Weights of a small GPT-style language model, trained from scratch on English Wikipedia: vocabulary 1024, short convolutions.
Each number is 500 + 40 x the weight over its row's rms, rounded and kept within 0 to 999. Layers, rows and columns count from 0. Numbers have three digits each. The size before them is the row's rms in percent of the matrix's.

# down: layer 12 MLP down (transposed), 640x128, rms 0.0719, rows 454-478, columns 0-127
# up: layer 12 MLP up, 640x128, rms 0.0718, rows 455-478, columns 0-127
down454 102:530478498446579493450554487510523502532463531524487548531500521530576505505448530529507468425509551534490493492434497469558493533566500505557525486524406523459569563514478461451456475460500517491427493467501499493612485501501450494501504469445527473529516526469496460503528462463553424457476454532540450611551545471535507611472516456475520437491490502524510554536438490558534524481557
up455 105:503511539553494513541463445543437517477480558546454489484439438415450581509496569529425530534504524464520498488496547588452514491602515463435478511504521421491508547467509512504505508546450509565539515524512418494471485482480481522537486514501534486511473557549495563460482512431511507440534508517493597498484523602494427446470548463499515481511488476437434511486539477468484507575523
down455 110:489521547518453519537496534507499524434491492510562484521438446459405509468422566576489482543486501526490535509471509475473457502525496540456536506473528526523497550497504542500391518523502527491508438531517485546483469533491571423460528516393521473436474424490531545506495545483526469447484536454588519540502559549499493449483467494482472433483504564496495515479399591420504513485463
up456 119:427438511474536458541453471563435522486479503540455504504522552522461441437560563479507474456533462480514536510417477491541536618499523484419508468447466474530495436540491541541547518455477506521438423481503424518538483520454537484440477567474501500534565489451489488493513440451473501417532505490502453523512517444491461449480527525511506499441478510527387470503501476460485540450537
down456 101:526485461456486508494465550532488457541578433518526462488513518464512493566553501418502492596481448534430536559488558517541508449499473550399489518499558496411473464532533574584516501524479540470524525485490456449577480475567552494477459508442502501454479548474458514511431486489527503531505494458444576483461474527549466463475521438493515474456470461475467509441571488545559494488508
up457 101:461508464538476434507456433512516487447515504506436495484522563483476506498480516469564554556520540497480468507514537502474456463412528458380480538606512450533545494484490461483507532475548524521429535574462454503506463519448445459454514523457515470492582550494456509530557532489490451480572499479516506514520484427508503436409535543507543467499503431550488531439498450516471444517432
down457 088:481469477506505505573458468462425493446506486553428549497392465436529436423476493501533573546510536466482535409454510493489511494493453485552537479470509466473503485493463541510520458505567558487554454525530457528546467530530521504491518457473531559580473493422518527429503516499490571476541564499478489419482458505461502521475502502519452404489557474521518560435479507483547423517487
up458 106:487501487480400499486543526549439530515439546493488581470486476501446460491520516531554515547535547540502526492472493573552557409545531528496458563433493454454476561557498457464499521455545413485459510496491489467516508423449556518504500480539502518488446465470438533533538548479566492521512492493495437427532469484482502493580503420489492498535517536444471447487530561575525432469462
down458 098:479495445470452552559572523507513557505504514502478494494520432577492529476513473476454482474449519493512554424520442457479573503479594520486529438530495537511579514553451474467507430478473519486486541474548477450420519510467447523470472475488444497547568453491523494552444508507466550495551500577527514516470414475616500500526526540537497473489496487457436513515444486578570505470459
up459 089:598486434513517415552462542465542480543511395533551481499458592549521446493536487473529501507475479473407550530452534447506569545533484502524463497517498471489507505490584497528513527519562538534562485502470461519510477496451454525481540514521557532474558480519503559484465471573428510558509494507554485495451539468472518549496494534455562470478474505540545544474575436553477459566503
down459 097:584513516507499558470537487521491577445545648490570513446483561478550505502481552516477477495495504469473487476559512489487523483464528543514535528511530483499525550471425524532529523513470464536486500512532507437440456468509471545492482457415523494503495508420475445501476491409468568496491573498456531476520474500495494454519508456495514547559487528463426427454522588443467486571435
up460 100:566549497556492517436477510509512527502475544475465470528464423498443517469537537456461492485441540529488551494491502491515576514533542518522475548532499533544439517505480539479421548484489531470559594554558504461533534489542562489513432480571467504484509403497491473524544510591532451500581516515543592502455480488536517409427529493519443493481555538508503537514500504597473530493500
down460 107:480504495507482480520499485476490475479541549464482483478492444512520528476545488469435506549487582439496555465461518486450519488414499515431494518585554610458480491523537560583541536499454493443475434566511481531502504485497548478435438510490566507497531579472467504498468518486498455515501541517517532494549424480536548447507531478448524488560510530548501529443534503553354492445502
up461 101:490479494509502515556505548546453450483456496504528535509495484491446542547556536454469555557503442523535501579491471519487489423533507535493479559468536503431503482467516449521509478429491443528540563488441486533528412482498447516512442486418494500502422475441409502560499475583529521450524552571527430442516522456482456438493433539510511511577446500490456552504541527473515469538534
down461 095:440504468481473578509493471532493468579547471519497547514569433495535592461504500526508559514525469486551480546465471561537504533493472537522436508537525450542488497451438490501469427467452449517494496435529476441469485493504507481568463503456452493516455561458474519533507522516463472456550510513484417525530504485474440498536524428547387485572457540523544556515407465503498446562477
up462 101:462500487499426474508437463557521500453511506462427510515413490448555500474488524588498609495565450530419462440505473492509509514551489441527490491503427494509506570464450516475528547524531496527564501478461480517482554491455492507458489488478506498548471410471481503489426445445520448505533491494498499437618460536520537459451487450516486454527494520518428500526470460439467477424521
down462 089:559545464527491506500461550499494545485521536523509535537438525453561559504539506460375520539480471491498508514403504470545438484439525524544493561456506450550544505550520579462466497587467504584527462499461538436489531563499497516479465449514486575480522514501512528494506529481523536538521492458538545483544478550439457449465554409525497437484556514509428500545481504480452515433495
up463 097:474605545501469434491483517517489413471474468480467544528454518537477445475496451552474535501560538498510471495441478556489568547513527431460484501487498471486488521546590483503471537507528473463453597588453511485484483487471545496523480465494459495480566424456518458537518552513480474470520486451405441481576477518477531479536557462529508470527540560486485611527450492496499432469519
down463 096:568470456573524504533501520536561555471546471475532509488492433546474512504517477578404433451417509464481539535514505497502554397432490500482494492523521541454554497529496514542467524547530526545545457474554553430476542571453516516497468494516485529614509552502500517449500475504494596451489537517448483479480563469450469501468531480558507454571550489511517481494473495562463498538536
up464 108:542504550503509520469486486474643495489494503495472459605544450495491477493508494517530522447408441509501498531561428536518519419531575493525523468441510504531498514486506502458447488511471461582476546479430473511428520525486514477486467556443500512527468445428529500542523467456493529527487453501550476561543490533487448524486493443492480524498518438475487518526513517418422529384522
down464 101:512474495488517485476494439459522538523573509466468516505537508538482522549480545484525439444495510456469501459350517476559593442582525506519509394488498520496539527586502534505548501551477557546497583511518459462472510485472554496480476483463431483450544504478522488492483500488501511479482499488446437486540497490494458479494579561465528520439564526470460517465570512440432423492529
up465 113:548469557541473511505479509499551534491496527512514538563477465553520432470486511518475538496468568556418508503496511505456544455489574507536523504602549523500423522481510535475544474512425483562542406468541487511480563509553525519515458465534522462509487455479489512531535504484429512441539484516491553466577550498553536551558546470456577491574529529421548499449544569527512444493526
down465 103:486496565499490601484468436439490530524434509513547552503511403542460536534474457528515510502462504399518480551479548582489496550497521491555511521525540537430460508497420532516521477486504508496436560511491463509477475465490487429524459560530505505544457572514544496429524476449492491462525501569479508551521537540497539514480506553470550529564413451482485533555451505433558523432493
up466 102:556515564484513511449528469559460509501463430504455515509425498462567423524537573473544461478418548502434482496429570477498538517554484512497514447525442497515539532483561519449507534445493483478499542545482501451532496483508504423472437455480491486501430488478434460469574461457430542440528539529512466530496499497524467532534469466485449430474474549531475458455567547466524525587521
down466 110:456523575395529468597521457505479483449512501472499461541527422481499510454513445527540499473499486484480499474417487507510448481483516515518516465582465541508433518513562498606546480447460520499569479492525522489503534535536467500541550431498512550506480615389508517502520493508515478463490505504539504514470547492511566527475455510445522468495503449524511477545486538502589520588571
up467 092:463448431490448530494532543516575457529478467498530432567460438540441550472493481558498505540526518572546506475534532504451532610568503474517429570575494418541514542477405550545573474543508528467485554491493464471521481517522537539452496505499520519524501471520529533536482542520519533447528492452560558459469496468490549459457554524525447512530502462459480536463507459547446540522503
down467 100:474499508527489542454525512439530485565486512539593504535473512551497547511513500530502566501456555462611467536516549484479494555481503448368462510468500481447506521430586496467529506514487493507460461485508512478483472534477466568522421466454506556465451521514499468464477498487479530485507484493560499462497490400490433503590525509544490513529529457489505445466561529593474464416454
up468 103:524502456562486491534559459507548466519459466524496469536517479586577507526481496528555593457515511492572451548505460502463454489493429464559540527579538472448496511434537490424505474489455556475503573528585508475464514475540588490499523455451517497490507447523503498516545436470522436467466483445473540513492605555507534545483447451490485475480570483513519502543493449488494531447447
down468 105:473598517523550452484444488489414552479451507551529524476546502419483525475483481520437410471442556535479485517441471500475403511591500495488492542486490480527502448480440520458527528487457538491590551543500539434484493469548532447454484443509511527512542541504556545533446453455564533517479499547499528489455527443505497470478436512418509528446558456537495524504531480431490507495516
up469 106:573519463558493517476460530450475533473462504502416502495495484501506490508471513494499571446559519523397444583446533566455495424511462435490549527497539477535466401473479596456501507486503506486441501523492498489540532514529486516531540498401510472503447530602482484518449476430482488522523519532499427486560457529441506479506478456573455480487439504496489544517464556551545501509540
down469 114:507562521541476517527482492493591507520517500510518462455460614511584452488511507491499481497551523472482465496573452411511467482505469495468483521468536511497598532463401508513469447440497523486454553493510452434477447553500430499557499545453510491509524440512539490463435417510463502543539480423466485504453520509562510489501490497546520500520511548549584428508530544527576464461478
up470 096:446487422529465532501489545545525499567546453577486524445456494513506545451568541506548457549504392585458483449453468533483528527426512510464476497488474468486462532480530534454491527514484536467578470506546504484495467495389493475509502535478477498497489467518447525497520504420502533452486482499539540576453453417510589489549460482524484472542505492450574535559493500552573486492469
down470 105:521553507486473512442522449492513557480567523495458533485533466584542480459550535567509507585488506512491511530453475523488539501521479508456453560516489553487524462514536523411507534516495534509559522500502535496513502491534474486503518440553497425538527438524532505509530461491503525452470444464468494498535564520473568480536483509481587604541477487536453536492554490618642443511468
up471 093:531509460473528421524506497515481495513530459508564493503497523433507505437512415568488493547481572479470456508499564511497408485515527453463460487454565491530374447470540459503530471446376508545501569433549475547535466507521506489520498459565485461450533496528464525479545483549489476488475439557499510560538497554485465504496527458532529515497510466510533448538557549502445429505455
down471 100:462581452489511537479491515450433589515490516508545471508482418537523468481446532469380505470504496559492525531543543480515510437462480503469533569510572505483513498456489393522537570478512488509482413499493516522408511500526467450438534534507535563533488531501522445505522571496513568499515456511504517524506512434495474492446449510538492533518524520546395478461491546565449477480463
up472 102:550560439458515452473541572539525408504430533505442556525527537451502530519495468495527496521535417483476454472532477472490519517537464502471605494536436458424513472476506502519500517532461532524485509462452506400431551548586582471530455489485479443523432498523485434477468460450489502456462408457554545496535543551496472521512482495493456454489527511522514424482499515494529533473499
down472 100:472495466512480446556491536510537406450536444516482514535533480568461485531488560467489510538567535509474440551541513512507446459496543493523499460518468459535471432614492516430456573554546507453580466447481474439515502502407569479474478493454463569456499452466552506500474532446444409509530534495508430482454549490523493456531481502538542462478497488483497521557488505478487457439498
up473 082:533446514604471483542478516535557499537509464384542512506515465431537550425542521455517458526532466558500507508576494535543430479469530502431464414469461541520491481489491424513482524468537573550496457513504572532597468520526453466515464471535520545513503487526516479502500496517430556463514503512525518524510443595565470504520485490549494497530444534458515506553493521471529469418503
down473 085:518468435475544470476452461550451491485455432475452532493474463512494525554516500520486449471502540466519461437473496522526545479495445476490567490498412503491569456520511536502502549565481521495519560567550467469539445507450511450567501485495486455540481530516492520559527513459512450560487535546564486567531455494455498495483517527407369515444544539531567418499473489465519437435478
up474 093:542528475497518584551525495491530519498520520433557515522500471457451504443564515498432434549557511534481504467531605491524512452492529554492455488524520474474505579514542460474462435467496559474507540468490465466539554456523459455552492544573507490501479549541524405555475528508482543413432506449545556494530536534405444507486502533491470489525420545486450438483546466507518509461488
down474 090:572493559478441420503499474469444506473510494480562578448500549549539425570468520504481517493503483498485541486512469527472419492532474509528509503521534385467539502493487531474469492570519553440535503525520493495524471516492449413458493522504534473452510416414534464491456463505563547469568465505536502501511507522544437454539581439461556536567513517544456484477510511460543467504430
up475 104:508596490473497538581509532570503511458534536504482460521474497518467458480472554532441508477535515500528478449490431509467522444535487516483469581485510425524478447458473461591541559529476447466567476443514441496488472532477508478518523531443437558460492573496531482512519545531472512549488453522586498545528569449518461481420531444512523488538498448544476505574472525509548567458429
down475 104:483545411524460522435496463495435487507508457485505507501502459493504509531484475412473507462528552540454463518480560529426576487478462465439424415490498515542409522476427501433499478495486520470501517473482474478522474505505541516562547534463476457508466359528521493432465538542504572517516513461486424582539523551514488511550509494529443522445469503526549424504453514466513484521511
up476 109:519524467488469487540534477492466485474494503491469569528518515494426497446505500479460486470489484484468481515518515538486501474581415445442490533514523497520537482533498529493463504484496529411566513441477535516501539561481509488471439475475521537572527525539490505593434465453455587516456443463493524466505565455528550484587474517527406538513411580420548498554475471506439550564454
down476 101:506439541502488524496486519472502495448497512524484582565532474458495473508491501515467510495508451496428567466558476627539585495535463537566563520436554468462467546507583514519470508541480454423478457516518497537478492576497540490503460538476531485474531492456476473441466514461430450511516555533543503483484484481479524478512507529478451421486460495485464449577478545458377463551518
up477 097:500447490494440454496532526508484490490460482541565530541433419541503441532540513547466504479505451519475455507540485481478489493525475508470505529553570438471525519455570482478507462461470540453511499529485505470510564570565443531465506473479489485579554410475602456395469519529440568523476511456475471482581528558561451517516521532497490447453565506476552539538455497478537538469515
down477 115:556535485462509503518457511472524474523519464515547598512475479535488577501409516444491533445528524462440512485435456496492492485533499579509492532471509491466693495479473509479483543464501482490503547543437482556485561514582490501491505512556478567500555502519475516570503477532571450457491480476467475489511547534503567457502503505456462488507525523513528535549545488470568566440526
up478 079:508573472439574506503458454528491538594504496465535488487485472568526458488550491515485471554440415491493466538552458467558512451543490546513420487482498481472379571488445493491533432504511512461529466492577488518442512490490530476513497530500521573510462511427546459514472399486481467499522592550485513538544545456456479429500542575533475469510502492500541498526440508478503469485488
down478 072:520575530472520427498460472482580448478460494526521464489419518487516454484484454502543515495588561491563419524514420495571474474525473510520478554485526490478575544452499504406544531463513549509484528474505466426470515520483524455463546496521529538529451534485494560533497496484515564538538510470505467476496464563586525469461436467571536516470434561491495521514560527440522588521508